{
  "n_head": 4,
  "head_dim": 64,
  "rope_base": 10000.0,
  "rope_fraction": 1.0,
  "tie_embeddings": true,
  "parallel_block": false,
  "init": "uniform",
  "init_std_qkv": 0.0312,
  "init_std_o": 0.00613,
  "init_mimetic": 0.5,
  "lr_head": 0.00663,
  "final_lr_fraction": 0.1,
  "doc_mask": true,
  "train_tokens": 180900000,
  "dataset": "wikipedia_en"
}
Each number is 128 + 32 x the weight over the matrix's rms, rounded and kept within 0 to 255. Layers, rows and columns count from 0. Numbers have three digits each.

# layer 9 MLP down (transposed), 704x256, rms 0.163, rows 389-425, columns 0-127
127135185120092116154138102149208175076103175126125116116161103165076134161102130132101175114165154104094171108159114137139070101174103131078138137090077125193109100116233124116139065134155146189138126064081103168098139143047090133120134113116131123109081108149102105100172143221092156120151127175135147106080182149115165122108135129121165147211095101144121083130099117180091104176122
157156176171132146094144094155102114181091140123139144122079163165105098176109137179106165135096091089102100127112115071181155122136110080153087198059104117125073136077111130159083150154130123075169125193136106208024151163187180133090125165145080097151137124171112089160081118102115092126099104116096173169144136128091139076127167115159111120128084118102171092103143092098165129118137
122103164137125143101145095188146101131100141143172149141118089087123110117191172092164140144110202153131126085095095128167118095166160087130139141070145135134124144141072165166083143146096177123172149079143133156082183121105083147131082164150052141188115131135182104111100140146137157199062070184157107107094123105134144213073139113151128149133129148091067126117162107171137097122068
090163046116134147126109130157097135114159085154147132196152156131132149123149132204162098093119168144079130165125161224153161169122151115132174169092094167139087144199222188168142102101103077128206100127152129086109105129100132184150176138061180167190098142157133121077171129097136128110128100115085110149125083108078137117138111149081115176121063191120185141110152101167121163111197
052073110165135154090096060125194168158158107174105139142132199152145158183128062143132188128111108110155159120100152139079141129168100147168123096128076144107131098195161158158106199101146116122123139124164157120192182126159134114138081177165143145144117101129119187130158133111104093125118113073131170082154114123171100172120100157184144133100119152154189126140143128115093116131172
082095102199074160122090178105151086116138086104140178133146059135111202196153082177148156140143131099084097178123145108152130113110128086170124169104196156083110115152145146141155101130131096091107066162131101161147061123143138107137159154111148089131168119110143081107103074118150162178106099116112102126145103083128116177156156136140151172073146142155130150149180107095188164148106
073119100134166122116133076099081129108168084144174196136108147083150177110097140133108151154079087134154151110092165131153144144116146128113181156106134156127121111149079187143179109132163154077102105170176118180177150112186133105149173102158133089132188151168121151094079127157144144111138079144141135071134090114198123088119144099108145148140170073079079125090150095184096145148079
105164123196165164087156182123141113134100095149136187126094126076114107147129140115156112122134127123103005153186169061161096078114195160014175089145168117190148115133160166190161098125122096124139114164153095105127157123171123145126155157129137114139118120074187041082079087144102136128142163133136081140099131130102118089159144154182152115153151152161155077156096160098083182163089
099095086111045101161144127098090148150147179135114082144127121161144140071068131140111193145114076112203085140120101195113111150092073151116085132156169132094157130147135196139185152177107112149133094156164106102098150143095169134115083211160142118156090120121141184115077157161142078153127126141105102131144123112147075110077129096169108170085144110167172094114134089102184092143102
071159103151125093102119094127136065153107074178081107080092145147154127177112131109179133118143105167154105123106200101061133093111081169148083163155114119133119106177132099106098167127164190098153129120119150163159148144143122149153150081091144062083117122094134090114117193114132165122032141084105121128161125147119094156102132123086125132142104108123135189114087102141098154124118
139131124113086130147143114122148156145157131206035097182048086141149145164157133155156115147138103099154117121116098113152160054086139132139131090166123113142121088125115000092124101085127131085172147089181144124147127119110165123129148126084073138130114137150121136145151143105084129137176121113139148133094167145096168136169115171143162141139138099159150085116181135126119130087127
072111156068113101111137143152106130157104113163134159108131104116049084139202118131157120133090135073180133108114130147182105133108127094137177132092155093133100131147139182128140101128093134171061138137080088156180135100086105089163182138158149106099106149152129167127081133140180176131173179173064124135166109110156135150084071212165134146120134140125089134119117152170160208137138
094102087130137135114139154160122162147109167170086122107159100136109063079068162130161117186128139113153084107102101140106133133146149152172121090099122085201106115123090132173112090148159126160148149145104107107142087115088156151151129135135146154142203116073108179139143125143178144127103158143107119077132125108173121144085100091150133111101109134133200153083141080141129181109079
130101142147128152142119124156084146137146133168110158106114131117126108151154113135126151108134192142102124070110081164132174114108164104092168062125150149126165156157164127112176126099100118155132134118083162173172136127092113160110075162145157109097111161098098126166100157078132148182127118098086128168166126097181068119102167121190107139099157199162125165090119175160162092165154
103047090184130080161180078144143110158130139090137133092136090159137100131114134161089154091131124172122103141156093051122160146139197146098134153065129148104123110113131130042074143139149111118182105156153135091114057117140079080145103122134124193102109079091122108091166141215128131172051053119133150082124134121113133169128124170126106120121122145144057162142151132105187103103110
078092139098116156172109111055133098055133108151134148138154123108114130185118133073164123151102116066089111097160144110171115142066112123106064178162126125137161113176072107121185129112094077175060128137143129151146124181133157152121102120109130133093143105165117124118103092201142090084156138102195113082144142051088170149183086125138107108144129181105099134091128152110167123055142
124185121138080129115113115217137164102164078123101131083108082111127098118158116197110130130105174142088134116083167160137147143124132163154133087116147165151122114169107122122089086132130082134063129123162072180114085172108095135141119119156154140122121117120134108146124136110158132137125152110141144197095084171068134123170099121075103161106141131183103079115111098114111167167142
159148134116161157162121161094184154156135091098149100093087136183178079115139157107149068110115138134155145109148136163101086139181116105096091083145093108131130141124133119129161107160154175138124115124085112132098086155118103154147139130147199043176164125146124105089106172135126067164130172146170125125157154144130123135130129091140098125129143090129169096120133147095154169155130
133139235154078115214120120110128124140104093147063069042098092153059164144103130165107129127085134148149141167097110121130153133126118090093068128087115141119136088105135191142164128170161132080132116129137143087116123134091117143185102112142122141154191148164132145169089145145104158131127170083139170177084118132095128096133059104147091126128120134173104151138158136139083144096141
125107132141088115090144109048114080124161094100123076160058124117136107105148194152096074129159148138051074098119140054170110111120114123101180143118140171101106090107122150146120152133162168095149088154133078151167069122109151131149122069099155092089083185164126108155166100162161156132117149118100167148124121182118115072139148142058171100135110067147141183138108096122085089140145
087080103121160141113156094130131150093074090120097150102137193080162112049130142123130145139151098123156095111152184090090116154076106135071144131104132161086151132146098159128164143170176088221100133139083082123144113178117130081158137110121107065121047117088143102119121148157138140169079143089117152078168110125086118061173117117190137136117088093101120150092134118099128192139125
136201188199159134155079124093117148101091118060106090129191130168100142115157126192107113125135137140162132130093098139093134111114216085188107117096138131130087139174086112113095112119113109093137117109064117079109121073097145099099126181143128085098146069155130126119160116133079130152138137120137101101112185149096090164131162057155080107099108137132123184116110099146061151129121
120082102100120131104072134172144131090151186134125143102063165179096164123124186133039121134134188094152132120107127127136119153100080083149189116173114124121190222118109120142125083128157157152126138169136037118169127042153112096147119128145147124185130130194103060140178111140155136145146152098163100104108072153114062144164130177086142086112142116157162126156102121117131059102111
088157142146123069127102141139140139157105190103093113141159157121077114150156078157080106152117172122140105145139155143138107062136130130156058168167127154171157133142140112146124084155213111168142134154107113114111152114078123124096128102084126119121134092180105054108192167128118156097113193180136123092183134145132130150078156179162069119143189117156172127153085121104129132079125
157116180157141125131128113153110123102059098105141106115136121130163074149103094161101111121132099149135162120056182121118147096128103169130130133110117121099149100082144143170161142143122099148046135172140111111117065164162174152064070151196127138096134150190144072128108089143120137059112140110168123126128113132145116114081080139084124079116090127083108182168123157061138104205201
167112183189152147093168184091114087174143156118111142126133150135134153103079121117141164098111185101114106223124113163135063121177056114121065167150130135141149122171212163098104127136151090190097082189122108162183117153113135126096112147062157138106122033107123130144205143144101087197138101179092092124130101064058110184122139173164222169138123181115076143187178118127177141159190
209103113141134151130091163055188164132143162119118109120156117098143140122176146106096088172101188159160094139141118129185174119096160114168127054123156089111173136099086161126074134122097139120115138101108127131090129093103131117100109104181086119111151151112132097170209190147088127142087157142111106173113109100108085099068124175193104191102147126147129132054088120125120137134130
117147163082120129131152091124120151187131100105115159154143170097133165052085123102113112136168139071077201122168159134150137112147146117132108146144137109149095157102115145162114112164119178149146176132099101128091100087109128109148135095094146136149137079138151150085147130149143122144126127103092070153130040077102107114140128091071130080129185147125202135112123122132153140153099
133131132121132108119165171072117142160107113057136114042165099142166119089120151144167152184079059183125129124164148147065122110118149200113124144162135126139138155154093153066179097127107109140094116090110116114103107130156123149162160100152107167160114180197115129141140189111127051177130133136159135137079157124123070198144134124114156108105203098101149156109132104135120141116140
172092175163141130099126084195187181080124158089138094169161116082119079075104061126131154163100109125135126158142109099099131084129120090169143171127073129127126139176043123156150084105117097183152148105073061065043127111130132086110135101121130163168099157127117153097176145016114160079148171064168092067134181104162138066106156122119079151095142099140091120133135108100095106144077
126074155140148108118180127115102170089145136133096151061092145089115162095119162123097167069103099173110158142088104111179056127141154135163119094135176163158062166121158143130112151132156160134124110138120133136106175115117121134080143135136154129109190061170133106152189117188107163036125134175092113150168080126141161113119105164092098174151158135114090082105086134148151129093154
131109155139122069125117101124133116127144169118129131146150118097140118135220076139122151108103160086102147153096165129116174145081122085164131122075100158134201149059128142130091101086140175087128091120114154095108143121091099098114113135169130072169194164139204099162108122086142144143162159119060097142103141163132087130085135145119091098148120107056094138146150130170079137097131
187082148103128104080128157129072121109101160146132159134105153116133133077145104118152202097122126058188125128096147079090109096168121164147124161071089185193114110071165083086045121139091129101106124127171126130085150091170094132132191078124159132095118158127129201154143111190162227110143120144146167087160157161149163106128095142168135090140092124090127114089161114126090181102158
161090143134122173114106137146107157104169114158103105097134125137121175154107140155151106185075120169107103145104136099170126176117104161172141077150075145161140114114159069095110155153130123119147117115135102072158065096108102093124129094116170081167098128050106108098152142115111192114143128120127139073094133168126088182097080178114111121099160071112181113157115161100081184119162
140089145164092129141186110132087139161155182192150148097129123128120189136123161108149138178149129139125128137096107108157136133169118103133170124129184101151126177120119117125108109155187157104110148054144179111104115125099086084089148135149106122154092086097087093132075194092102065131126119157135079138134157110121092052121142140077130164141100133104168108126120119194157077196108
113156059168128168082118117131148125068141171120166092158155158144161107146158133200113100091092117098150147138140172180150093080153098058167116180164196083173210157067134156122132139160119125152115119162184110137093163097143116153157142143099053141199175136121155158066132141142135146180146152139155090174176079152134158126073086129076121089106165127156028095139134069144101112126153
138087150105118081168112158118167143126144177059100073132101083151107161118102134162124193070078148064118197124113104112161141149139133130135142139215154108171108150147052088132129169101196156167170101149091136102131151136109103103150099184109168130144117168131147137127112143155166129131092124087125121114105105055153125096130126146111112123133151130133132108145097166135078100201137
# layer 9 MLP gate, 704x256, rms 0.0829, rows 390-425, columns 0-127
173170095139161112119156094141131136089146130123146176062140101127152143176137137195137137156155111104093198157129142108188153145153150179048146099142075116116112175099138151118050069122169195145134090115188119161109141103134106191066114115057155150110150203117180121117142125148193136129116166101146151114149191095085169134094143121115048131106141147090178181089109142096109147102133
117104156177118099208118184069127164148127108142216132159080138105099137166123158115082094127109188140144132154096164162136140152092097165162154185104136168148131126129153150123084158119126113172136102147108125134128159180120104070177187113147152191088107077108105145066144097109158176100119133068174141123158136023134085173095099146203140114080079139139141134142148109110161095130094
092100116088090204070114131172111116098131105122181091154142154149139093136117154176118166144184156152140166117161148098171148117108126104168131112089099147133154170148044130090100188155178089107156129147157064174154193105124161108118126148118096145110118132112120106113176120135144134080116119112188056129128116144100110118136085169113150089109108168156191120139083148172139158130176
111118151187132121132104119105101148199154178105055102130196122139129094103194136094113102147140136154094089117132100141179117139162126099105128094143136157128141125133118117120080125146129096117067129172093158118035158118109129166193196156115136224122163129115099124127134111157092148169109177136164114121148122139157187099108127139142164135158159135104136139154129113127119079117081
102156139087141156128172141204129085155144111135126061120080117088113068118105111154101131129218138139134105114095136165092190105156098137119138131076146132152153175201090101097132165149141141089172201126171148121136160118094167078186101105088143129094075134099081134095102088114154167112148117129105139122146159202142143155120138172128144043139114112116169132080114077157112108150062
118152187112147126097156156201110147150164129113114125128135155157161183135150172138166114120110136167166149108124134079124141146151123159124127127147162060124154239184158067058124102131149125155119160122053153126116131168136143156123167174186135184154116168163121159132098154176135108114098075092096121106142083129204157160096104118072113095145103084054110107184121119133128161122082
087125094148125159137146122164085116147129086146096142117141102135193135152121120094076144187117134099071174144143108121104146108133072102130098089173123127203192104126176159075133125152148167085138014127165124162170083124136103102105170110134152139099113146179139101139083152080079136174106131092123180106086098128117120066121169124140124172130150160175118143135129126128098154106140
077154099146148100086096150090106118183120124076091042139170145139109119114121086125180092142146121170142181132139149123086115109117135135145139107195091125160151068085063155079134142147206121141067161129149131106069200113161095092145104170191152126119152117050139099113145125143153095148144139109111141116093130164124065067087153110146195147142152115084104085159159082103141162100119
119164188153123088122126184104153138144141137149085115129072169100131119112119202198151078159164138103122118182213161117185154102161064121131153149094153063061209149083160121130157089121166137081135098139157179115178131160123137142128170179148108133063134113141136133125152144151183092136128151081132161143130123161123162145097131158157136104073172096157122125097145089154109106143147
083122103121114123151160078116079149146142156107179151109088124143185117169145175118122084144119110087144146133118190154106089135165162166165099111118130125135187156110142139166103089085136135109111129140183123079167133137134170176109090177126166126164166162129072092073130089100115115062137176110113128210123110098119147109146136090097019098154081117094095036131143107077081153078153
110075154039117125161123065184148093134161146155075128210131167144111182143169134091090150154085119182135143181121181115096097144194042051079117112103163168144096094028134114129113092151124122098178131096123119145148091077116116136172105161148113118102121090083171074115093094193181107162113092158141122162178118142107077191102143089173108129189077157111088101132110070114178093043120
119133076167138130133158140179099193111137068081122115141104092071098169075158155141169088144132102133157131145180151089121148074110161123155135114067118099094159152136068156112122101155159176113097148126136158095117141168098115119166130130104144110111156159154169189111074134069132149131121169145119095147089141155132116085158122094135093130187135149151103087139078108146128115147148
125135142146189187158169138190062118119119191126107097098138068096128189157061074120156141119114139188133151118118137105185084103152046142161124120151156067129106124139083139100093172119146134158161164112165115099080087139132117165167166129155094091159115090114096089167077160152168171071193119118175186047121149120128087182076197163133093185148163077142142069180084071109141127192164
121140150182119133138095095103095098183154093081144139086172081128115120097188127111104116146098149129156114126154102176141065181177128110141127162080099158134125184120200126092116163150144092097087078127151123128125166199148179106099149112118151100110108111099141108145082127103122095097104182122113106179111068135118118112126127141111086121117106151154141147188167073164085115193068
126119119047106137090116155081133114166169092099144195202103127099167104139097113069138186135155141089127173110128156124154124137183112089187157139112196131126117165159181177154120113093127146094127087128104115168139154121121096074159119123108114127085146092181108078162060091120126144188104139137155103135053101066157166154137087158122126063119104146064101086169123154086115127149091
154089159114154118171184112113146199111134160190122134138096105095085146145156142158108079134134134116103128112152099148177126121151102139156096100132134152108155128115163095169110178085161158160107099127150136056122095138098205119124076109097138097114124115148167147122114132128129185107167146099121099168096108158086194044113121118177107104111113107128070113098136077089108119126098
137097145126110148159136134134106145080143064138106091128151105134120119148099117122168170151162166137187117131112110136084139201154096110114162136128083168138136153132115076090114159159124083135072080152115138089080138133094140112095163142163124101095144134162079172171154164060174111091104100161171177167112106154102123111135118128199135149184131118071143080116115120128182139121145
143153097099134138131104111158134119081173099168134139130162125172138101180110130109058117162135071115121151084129123132084123158098162120182132150136105104146149157163108107071183149084156182099104162161137094115147112119164106125147127105154133119124141141158102161110091157157089159150117173149196179134172138121136076120143180153213141112111082057152126098072141141174116137175181
136182125218105161180122105071124171170136146147143125162098102146144120092084135118102093098115106143178111098123110105113103194193120151086172142194132159140169150112122135131061114160161212114119136135161164156110106181158153147090132171191110126149174143129149075153109147032131152119151145141090067154128081183084129107117178193131091151091101116169121163132125103152089116119126
122143175152146145164101134149173145136109179132146154116098181147170109111170086138152153126161150063131121159174157113091146141114106180113133135146143131085150104119158168107142159162144133132102106147128151151097168165021093087103124140149108100134117145083169084144140096159104119136097115129072169094130131132098126100157146117106081128106156085156099143040131163137106140108135
101144207166165103119115144151123080141118118084090140144163068104093112070043114106109091159218101128143119151146124118127109145137124085112150111112108147105128104117101132167128122131076132163196126134112176230138118147116090101067135100069113116044144135135140107127091122095085092155104145143133167156137096165123152113159133123156093137122228129099093140175137131142175150180132
124113052132150111157127160101138136116103173173119125131150096142145112093054127122137137117146156071170090134095114149054075116105060091157117113122141110207061129096137166100086091189113104126102152128113068090163119094154182138091064115112129098182155165114164066140140156196109127183084057134139103103182152139156187112135095159091165092183072112133142182137129143134129143140123
152102045127109195114131148102105065138116143130094157146084161131131085099119105149086090144138134124133112159090152156156178192150112164098113115172123134128173147141078180113076070109104128100074074124127161152086112098145109108143158172193142135166140094089103109100162168100072095107131128154147095113148086134128087184097148151145139161130151110174163124103154125111091156113164
115160163180062242189128079166100133086129164116112102103128091124133118119125091147147144148119177141115117167158132132120125110152186096131147093115154152162180119106139140143153121102160166087099093145172166143123105114119126177110097107100135130148165115140158121161119117154133141130127141094121145164126107095160161114093216139162118166129142087130168135154125105122115110158104
109131136089157069180121159108122135155146150154077153097140105130159156143057119160115084095116129085151139128115119105147106153153182088120110083107132165165093067123120218106123084139100141142176129077082119118080127137155139087093136098131121111134129146099117088158056083177137108209134122191137121065188162157110065066151148082187072117069146147127160111109117148137156090149099
129161101127129124090167169157129157187098116147148159156090134124146113150173177041116150093100151135109127120082128208071099129183156196112108151113140149127094115210065108138125131144126163127081128072145100137141191142178091136153099054140151123136108140125193115106139155128123135094081141158141123147074150151154141056092138163034079154117189137128151110092167095161102088159177
115112129111106161084110163096202075112156128144169125081142134091132119150159103116182121166138131194157134126141091114177143092145112120132107110111097150176194124100134155131135155151121071117133149142093077084173140093133174156132114118129136149122153092133114107155088092138145169073185172126153117094143115163143172150155170136096120076165106164137184165121148172092099094180125
104096134124166069121123135136100158070100138165073137156151201137146150188094176116176081091089152157098175170073102135108133118113113174131169140093121110144105160118106160135160116128086109116192114123070081157110094059113132165115161102127102121120109155176132103109127153191113115124129115168105105112117164175145153120066132122102155123184116158141177139144136173131177048187139
097159130127113152109150108158076124110191156064136132151164131114114141166087047100094135146163140149039112115093148136216165147175125121114150107172122107156134104139122153099171116110167220133146076163108101176139105129092144115199080160161129102119113122108056115141159129153152125176144140136112136127180093138140137088138135190112154087140077117214127064133129178084093146089160
154113148137127129142168138144116123143155071157181144127169139128148110105152181144100156129140074159133115143144112094181126107157103079136099083143128145135186050150126097067061087138090141126180095111110146130103159138114167170133183101112109159142108121107105124132084162176136130172120127142163158159136134138136150152130118137106171193104115092181110132079167135148140105151164
097157102112114145159170140105073132137082150139133206139140111188176048068112075109140106166049125143102148097107110086147084097143104137141146146117126124169111132134135124116097146128180155124142139180147063090161106106145138113131129152127133060112079149195145069148178113149125108123140123072150144108118125204125121103116138118120094081150146136134136166106099092127150165115106
130145199124145126111100204137106124100092105144098158165140106051150120155171139130142122153161126076173203119142143149111127098148126137055094110111150109162091130111162139173106127156086147067106120148126157092117106139073125112097133118174133170132123091177108144164125113116134157099152156150114148143150106132077110094065117111103122142185166100091149084053140071129109125139182
129109158169154130135163130128081110118078100163151106185069143156107089184162134128176176123129144132154110145054113150070128124134091088089114134124161070130076143123127116132098091135146132124152131143140073085100107160093097161149130139145095163133114100159064143157104138197158185084129158103110109144149162188120152095156137161165137125157076092100086165143129176142131182123115
098108052156100149111133142109142147170119157140117090086126120106118152141163156115127094132134066134116147110182146108153131172101092134100148126087165193149175178143181085169133150136178156113130079151080154134097131123129124136076108151180131147170154121112111154162117107105123139158101185160149123124131118143057155131142125146113132149147121135127145145165114158188131134175138
109114144087146178142151139112116137080097132164108146100132168150126043182079122126178124079116131150126157156068078103094111083103068128121095094050126159127135142127116169120111182128114143083208150133110129112184110117119170122091148151150165193153107098169097107150070147137152101168098110113160120104081101136145128130140099199107051128107101122125137194114130131161142156155109
144225041170155126144068167139126108169172194080061182168104122105125200142097153149108145154184075117157104117172103117096153132188136151118077087156103145089143108103154146159113081094131077141080159170131126148117149101093172133131155184157072186042145117158112135161165135091208109128091143138125173147137130119108124116036119104151127118158096109137136126121101121160136165129165
# layer 9 MLP up, 704x256, rms 0.0882, rows 390-425, columns 0-127
146143135135135118084105168152126199130119113149165155146187170103118180132116077130161151105113134116098179139106165133143133152106118110105166158131151068158154137187098121173173141148118099100143131123095138114107125149088122120126120178139168139109100111118129164123130124082125072095200110184138138111164108131096125131098159185133082114051135131139171108138119091090129047094172
133133131095177133159105124224084120078094103120144082137107145122244107187154091136165113107070150100087084106110127138157112113126135134136109117117137176132147166109115125105087134143135109161122172104150168152116142097074139154134097116172181168137134077139145103143099148049103158139177040136110115066049152159138152221108139125128057131154191080097128130100186090196126120166137
130166198118117174111150130209145123126171138118181128157171179135154061083084170152152147106112095121120104161176111099087144141113081124180151136127089089102157160095126163168078167178185149165173076145152147076109115173132101143114135106107141116165173159175137090125124132174086061095101136110131105156147159141103147141163154126107119070162162068183120165095114079065106128126146
142117169111142135135148105122098125075155134137131176106150095078127144132142133084119121121074083109100128112164149104178146162078135120083140114120182063088137142118118151128106105156128126124130161082087158110142100086088100129099161112154101068090194141082162138070116123093157176130121121105120104148164150150148119142107124168146138067120147139125101161122094150140140067093125
166114191180140073110126109152149165144132100060179131127109127161145176090118133081189172087113095153111102140133136081154083110083105112108117168094123147107155094038122183128094127073140094135128109180087141123186129139107135160099085117150148096142147103100169131123122132105123091112162073119151092127071171130159190083140129118158090209161102112158123118120141080102176157156191
074128145167148143103085148204125153129129131107074132119070129135100107149137151107116104168105104151150110099126149139179116187146131108173143109138097110125124102107138127118135148146153122145068164126120133120090140128082147098101131146229125176161107126147100162127109174123106102183074161157193155121123091074158081139142092177160090123149101148089180081134150119126146221129150
115139221175109088163066095155107110108058122047127111166101080151115082104128137112095091118197166145166159143087092088120144166118146151152166101193094123137118154121170100169115164117122117144123184068128112156051201151155128180107032160181112099098131134131174108119142088125139100154146098110171162070100125132125076111143113176122135086121120139098147097116110159126181145086127
092138143124134103106082197140072142137100119180126117127147126183183115080096120136144132144159139137168124138133169118063122152136106166116075165104144103075149107085099097116138140125132090094117118117141099126186125094202116117134111182160155104158137075151124065100124088132134070137104134120155190083077130092124170098116093088136168141126148129133130157133062113188144095130134
113125140119131126124168106157093165117176177112135172136148158170102155141159101105120169184143165125069168118162123141073104127146137090123078112140134109103130160095129108182109183153100178110078151147128118077098107081099154189068120179124139107096153121138143168151087159135112136143154067175116077140082100112163141130173172078088095157162106123134134193129116188085112095174125
137141092185149095094186156116141115087149095084096124089164161148091092170169115094135156072128102126183063102104070049201132072168138070144076107159181116102128185118126091141140167146151138157126126136148111129194136152095138095134107187137172215193140118073101124135128156135125113099150132096147126095065121168120105122126119177131145137137140101134150098143133102124171081101146
137114159166138124086107140141119145116168060095086085134155135157201161095121129161056128131113120146079140095082138114081106098183124124130147125115104104136114083143153163156112165158080144141127161186138114206149169191115127162145192142153094110163125122085083086143113161100105085099101141132151175114129174160081105137128172185127140081152105116128205065062149066111115144165136
116091101144122149133133090155102135117100164128107090181166138144154110086206143113117133134102152150114125185093092077142133099147110122121146107128172160079103151127122090124144113150102144166124099134135154122149097153184156149143104138080098159118089167195140114123091085122126172120148073115104113152099130130132133108132115125115130151066165139113091204152123164089150158138143
122167162061159133125076146134180121136189166067158138109165152135130122106138072131096124111163122135113114129081199149109102119113158150122144154066091114086155159120158114124129128120066137123135099082111154121113135104111208175100073151114147181153120142178186172117158151140119078099116101106133164146171161094142137165115123120071081133120133129145203093101108110133103156082127
172110099068162079144109111092069135092116075077117094114122103121107088116155150160105115179134121083166069131147115090168131117115161122122142130149118108122065158139104131135126152091111160192107107140140134176151155102130168133144166076155147074123145127145106129135033107083102149203098115146132136086080181165132152138103181102132116128122164088127170113115176051146112133201158
139164144127095141103166136119112111157187137093148140129130112056102121180029099101104064148147159073147104146095165088088121085163068138142091130127174138074151136147148176165150130103131135151198118145085093152152150082129136100085173113106109137111121113159120140149139181163133144093172143115129066106162104127125143149085102111149084080090112105097124148175165117156137083110120
135138141135156121148168161139142129139140149101086164158179124094124111173103132086175129092165120073047076136122094091115175135180114191101130131161083138139115128106114130124090132156133146151117144131135145138147121098151126167109103131108135095176086159132126146142112149140136123134131086176118095135099100079137145140188113150195121128146090102065087102120159093109124098123147
124134140157119093094119155137080122104142107122154151096179102138136149161141048107113125050126105125108131151126129140175207145128149110105173144157120109197100117068116140143147064126085104147145120114159126122148156153130103138136086130102124177139060124146100109121121124120117089126108153119112130135144139130091105136112138085091132125123103164138192194176091099129117089155136
154145117114107131178108114122134133107183116120134082162152150110189108095127165164104096111127139123109127115207111062146157119130163143135107091097150123093108090029116105137126130123132102158150147140134101105105197111115158119135112105124101170177132133084163106106076193114130104112119080101127120133089079130146098169187076129124116165094170139123114070140091145115143151125129
149121131171080203115116152156162194123163095110156105137172131138084216157095108124128096158161106101110152207120100091074101116116102124105096114166157136138153131137142147144094165124144127112107191172139120105144136169179158123155143159118122138085140146168107182097165140074154095153144101098151149164165114140154186164099118114109137125124101080111126164063083167171148084140139
099141167134133135146124195118131149048177155124156109141132127125140176125165122149122192074129101140161124106144108129137180100101111116122093090147121120109112082133144152170120161139123149105143124150125167113138164123090124156126108160061109077154054132151146124118122097162083168163105155159110129144130156139143074148119182187135125117111125172123092096115138147169142085119152
093124120136150150156058156115101093102106102114113138136137108117069143066135194144135154144103108154150151111068187128113093133140125095129102139126087116101127096161170088122142102103124107118122083113135060073147157083126144199153121100134151183077187089140133121095144143078111105164128065132065122132145145131086131141102152127136138144086134137173161182184164128181120171099071
101145095125086175110146124158137143133093151146102103172142092133127105104092138121103161088113130192159127129089205103101127125081208081104109125119137147058155190123096098103089100101114157120134146167135129117128181126108080086120096140140117117116154131109055152200139091139142153189139170081153118154118119120088144137097133107181128159173166118184099157125117127100154185093127
118181180120136166098212059122078173064099109147158125119173117108072128075134081142095176138167149138154139156074119116106133080178127122112127133179117124145079095153151089143153061156144133092207128145105180118149127139078106116112180106111150115173167135123159144094097172129122171122150098138171142072077112147094117123137180167106119108157065152215208115116079155136116056073128
126126088119115122098104165121112154145150127083126149164102125119133141108091164149139123146144135160148060143133096102102115152102130155090160170153177180121154118111090075083096139077189068144084139161107114129128161178115084127131159103068135098183152177130127175161099108120094110078148138138120148189148166139136137147100162132164100099105158124153149116129092124103137064087150
176038160154097088122099100134110118121121181142078133131108150101099176131114144155134090115091121124143200095102116136150101149114155095095153056156150157057105058169111119152160077060125107103061140153097134142084152074229149124071101122121183175198207188112121105096110037123142148109144113155104116123123093179161140125112054181145150185150149134105132109137143087112129148129163
107111160125084169160112165119155165120079118121144091160046108041122145116125178102161072152133177122183166132131127096142129111064129111166131096123167159149082138177132126103163193127112144120086098079092130071157121165134151152100083127160126126092108084068143149104123207107102136101143139142103102121109107094131150074123167117088117087103182197169125158119184102094101116110165
124142099109073114111109127147106081092135128144127051130155108200133138112105123130110160144109127095133108142101101137106128147107089149110195137109143167115109135101122125104153165140112167100098159085047178169134168099104152121144097138126117179109088108178086145086115115114131180160125151195129096178150120085185164142121109113115132138101113162091115127145102104143072130190140
176124141141139108141107092177132196161124107165038162159072119113168151148178191163095121087062114109137097185220155098084134115132172130132109162096140070145101157163144133143154093141115118160110185138093103156133109084079116150186136072144106111163092123125171128146118084120110106128144196085093110158168165123156167128171145146141137140092129153092099148063121143104111068079161
083113139182155119112112124174127187164149129157196119090181135102102099146174137070110113177159164060139166129110143115102124157105118146175187136112091070128184143125099088157136161085137112078127101081118127038116168165142119164162133134144159146133141136084174111097069142156154124089124175109060040089043187108119126128169154084141130098139088180073133101109095061145073107114127
128153135141135108149163145160133120151155122158091118157126176201142113086119169182212101133130102153177077122125130159081180175119060149060178138135128117158144110138150075104109163101096118154114128060133131167106169151147136118168154095133119142121096067072130157136084104076168166130087097109097140144129126090195094131077148146138129097125158171135130152067175134192113134123146
091182090141193171133154118128107130194120109132111122156174104095133102069113062137174071133122138123128086149080207076104067096096133152149150109091144105172142179099133113175094146120116111132208152104136108107143112159154117112121119121093118188091135079129127139070160099159128076111147152038115097114163122073140186103095202086114114089136127121177091124112071186105214177132107
123130130148059162176188183204165065103125114175224103048154149104113098210135133152183162095113185072136096129115127108059180206141078146151153116083096223107206186115141164139114157120098095174142145115100156149102149145163148124121116089094142157140186150130100134149065114062129095127113154122118123118167107065175149110109126123104123148128133083134192098140117107165134158140098
080170134140084104148108094138162097102138147141138135138173117109117092178097117036130154117105099132138110102076139171057128088116131138096155135132186155114109154122104138147075074160155128176196079138127165114168130122197143142119067114170067187113176100119097144171141120117126118152120097119131146176139139124142150130184141153106128132141124127133110112186086101096194093115093
144112159107148124077161068123121085109149097141166130106126153154130154086167126082140119114112154162141142099124085087078087142081147134066125093180136087131118065116144185134092113159111128121199112125139084149202153100093153178165159142154179137140151190082120133095162110130079118118169141122130196076090121107130126108167139122142151098168080112075103086142145165120173108107035
134191191186192128149099096133146164148114067176087091142180165142144152132144075133156058096091141180095116149132209055190220096164151137124182090082117125194149140144129124083110139133179120144140125122128062131134143044129076153141139142064174128196114113130186160116147122127219144151107152114100179094095133138134160156094136138111142155145080161088196154109146170097080136093151
124131128101103116126153088130129138123174114112090185137194148119048112142117136102149127131096131146155147142137117156135099119078148144087092060093104150123159157119073110174149144167136154135121124170146125072096125119164089112164109126122088120135118104111118091136150100131190106191083114186155133161131083134132084145107144100162117065096131169085115196096127115195115095100108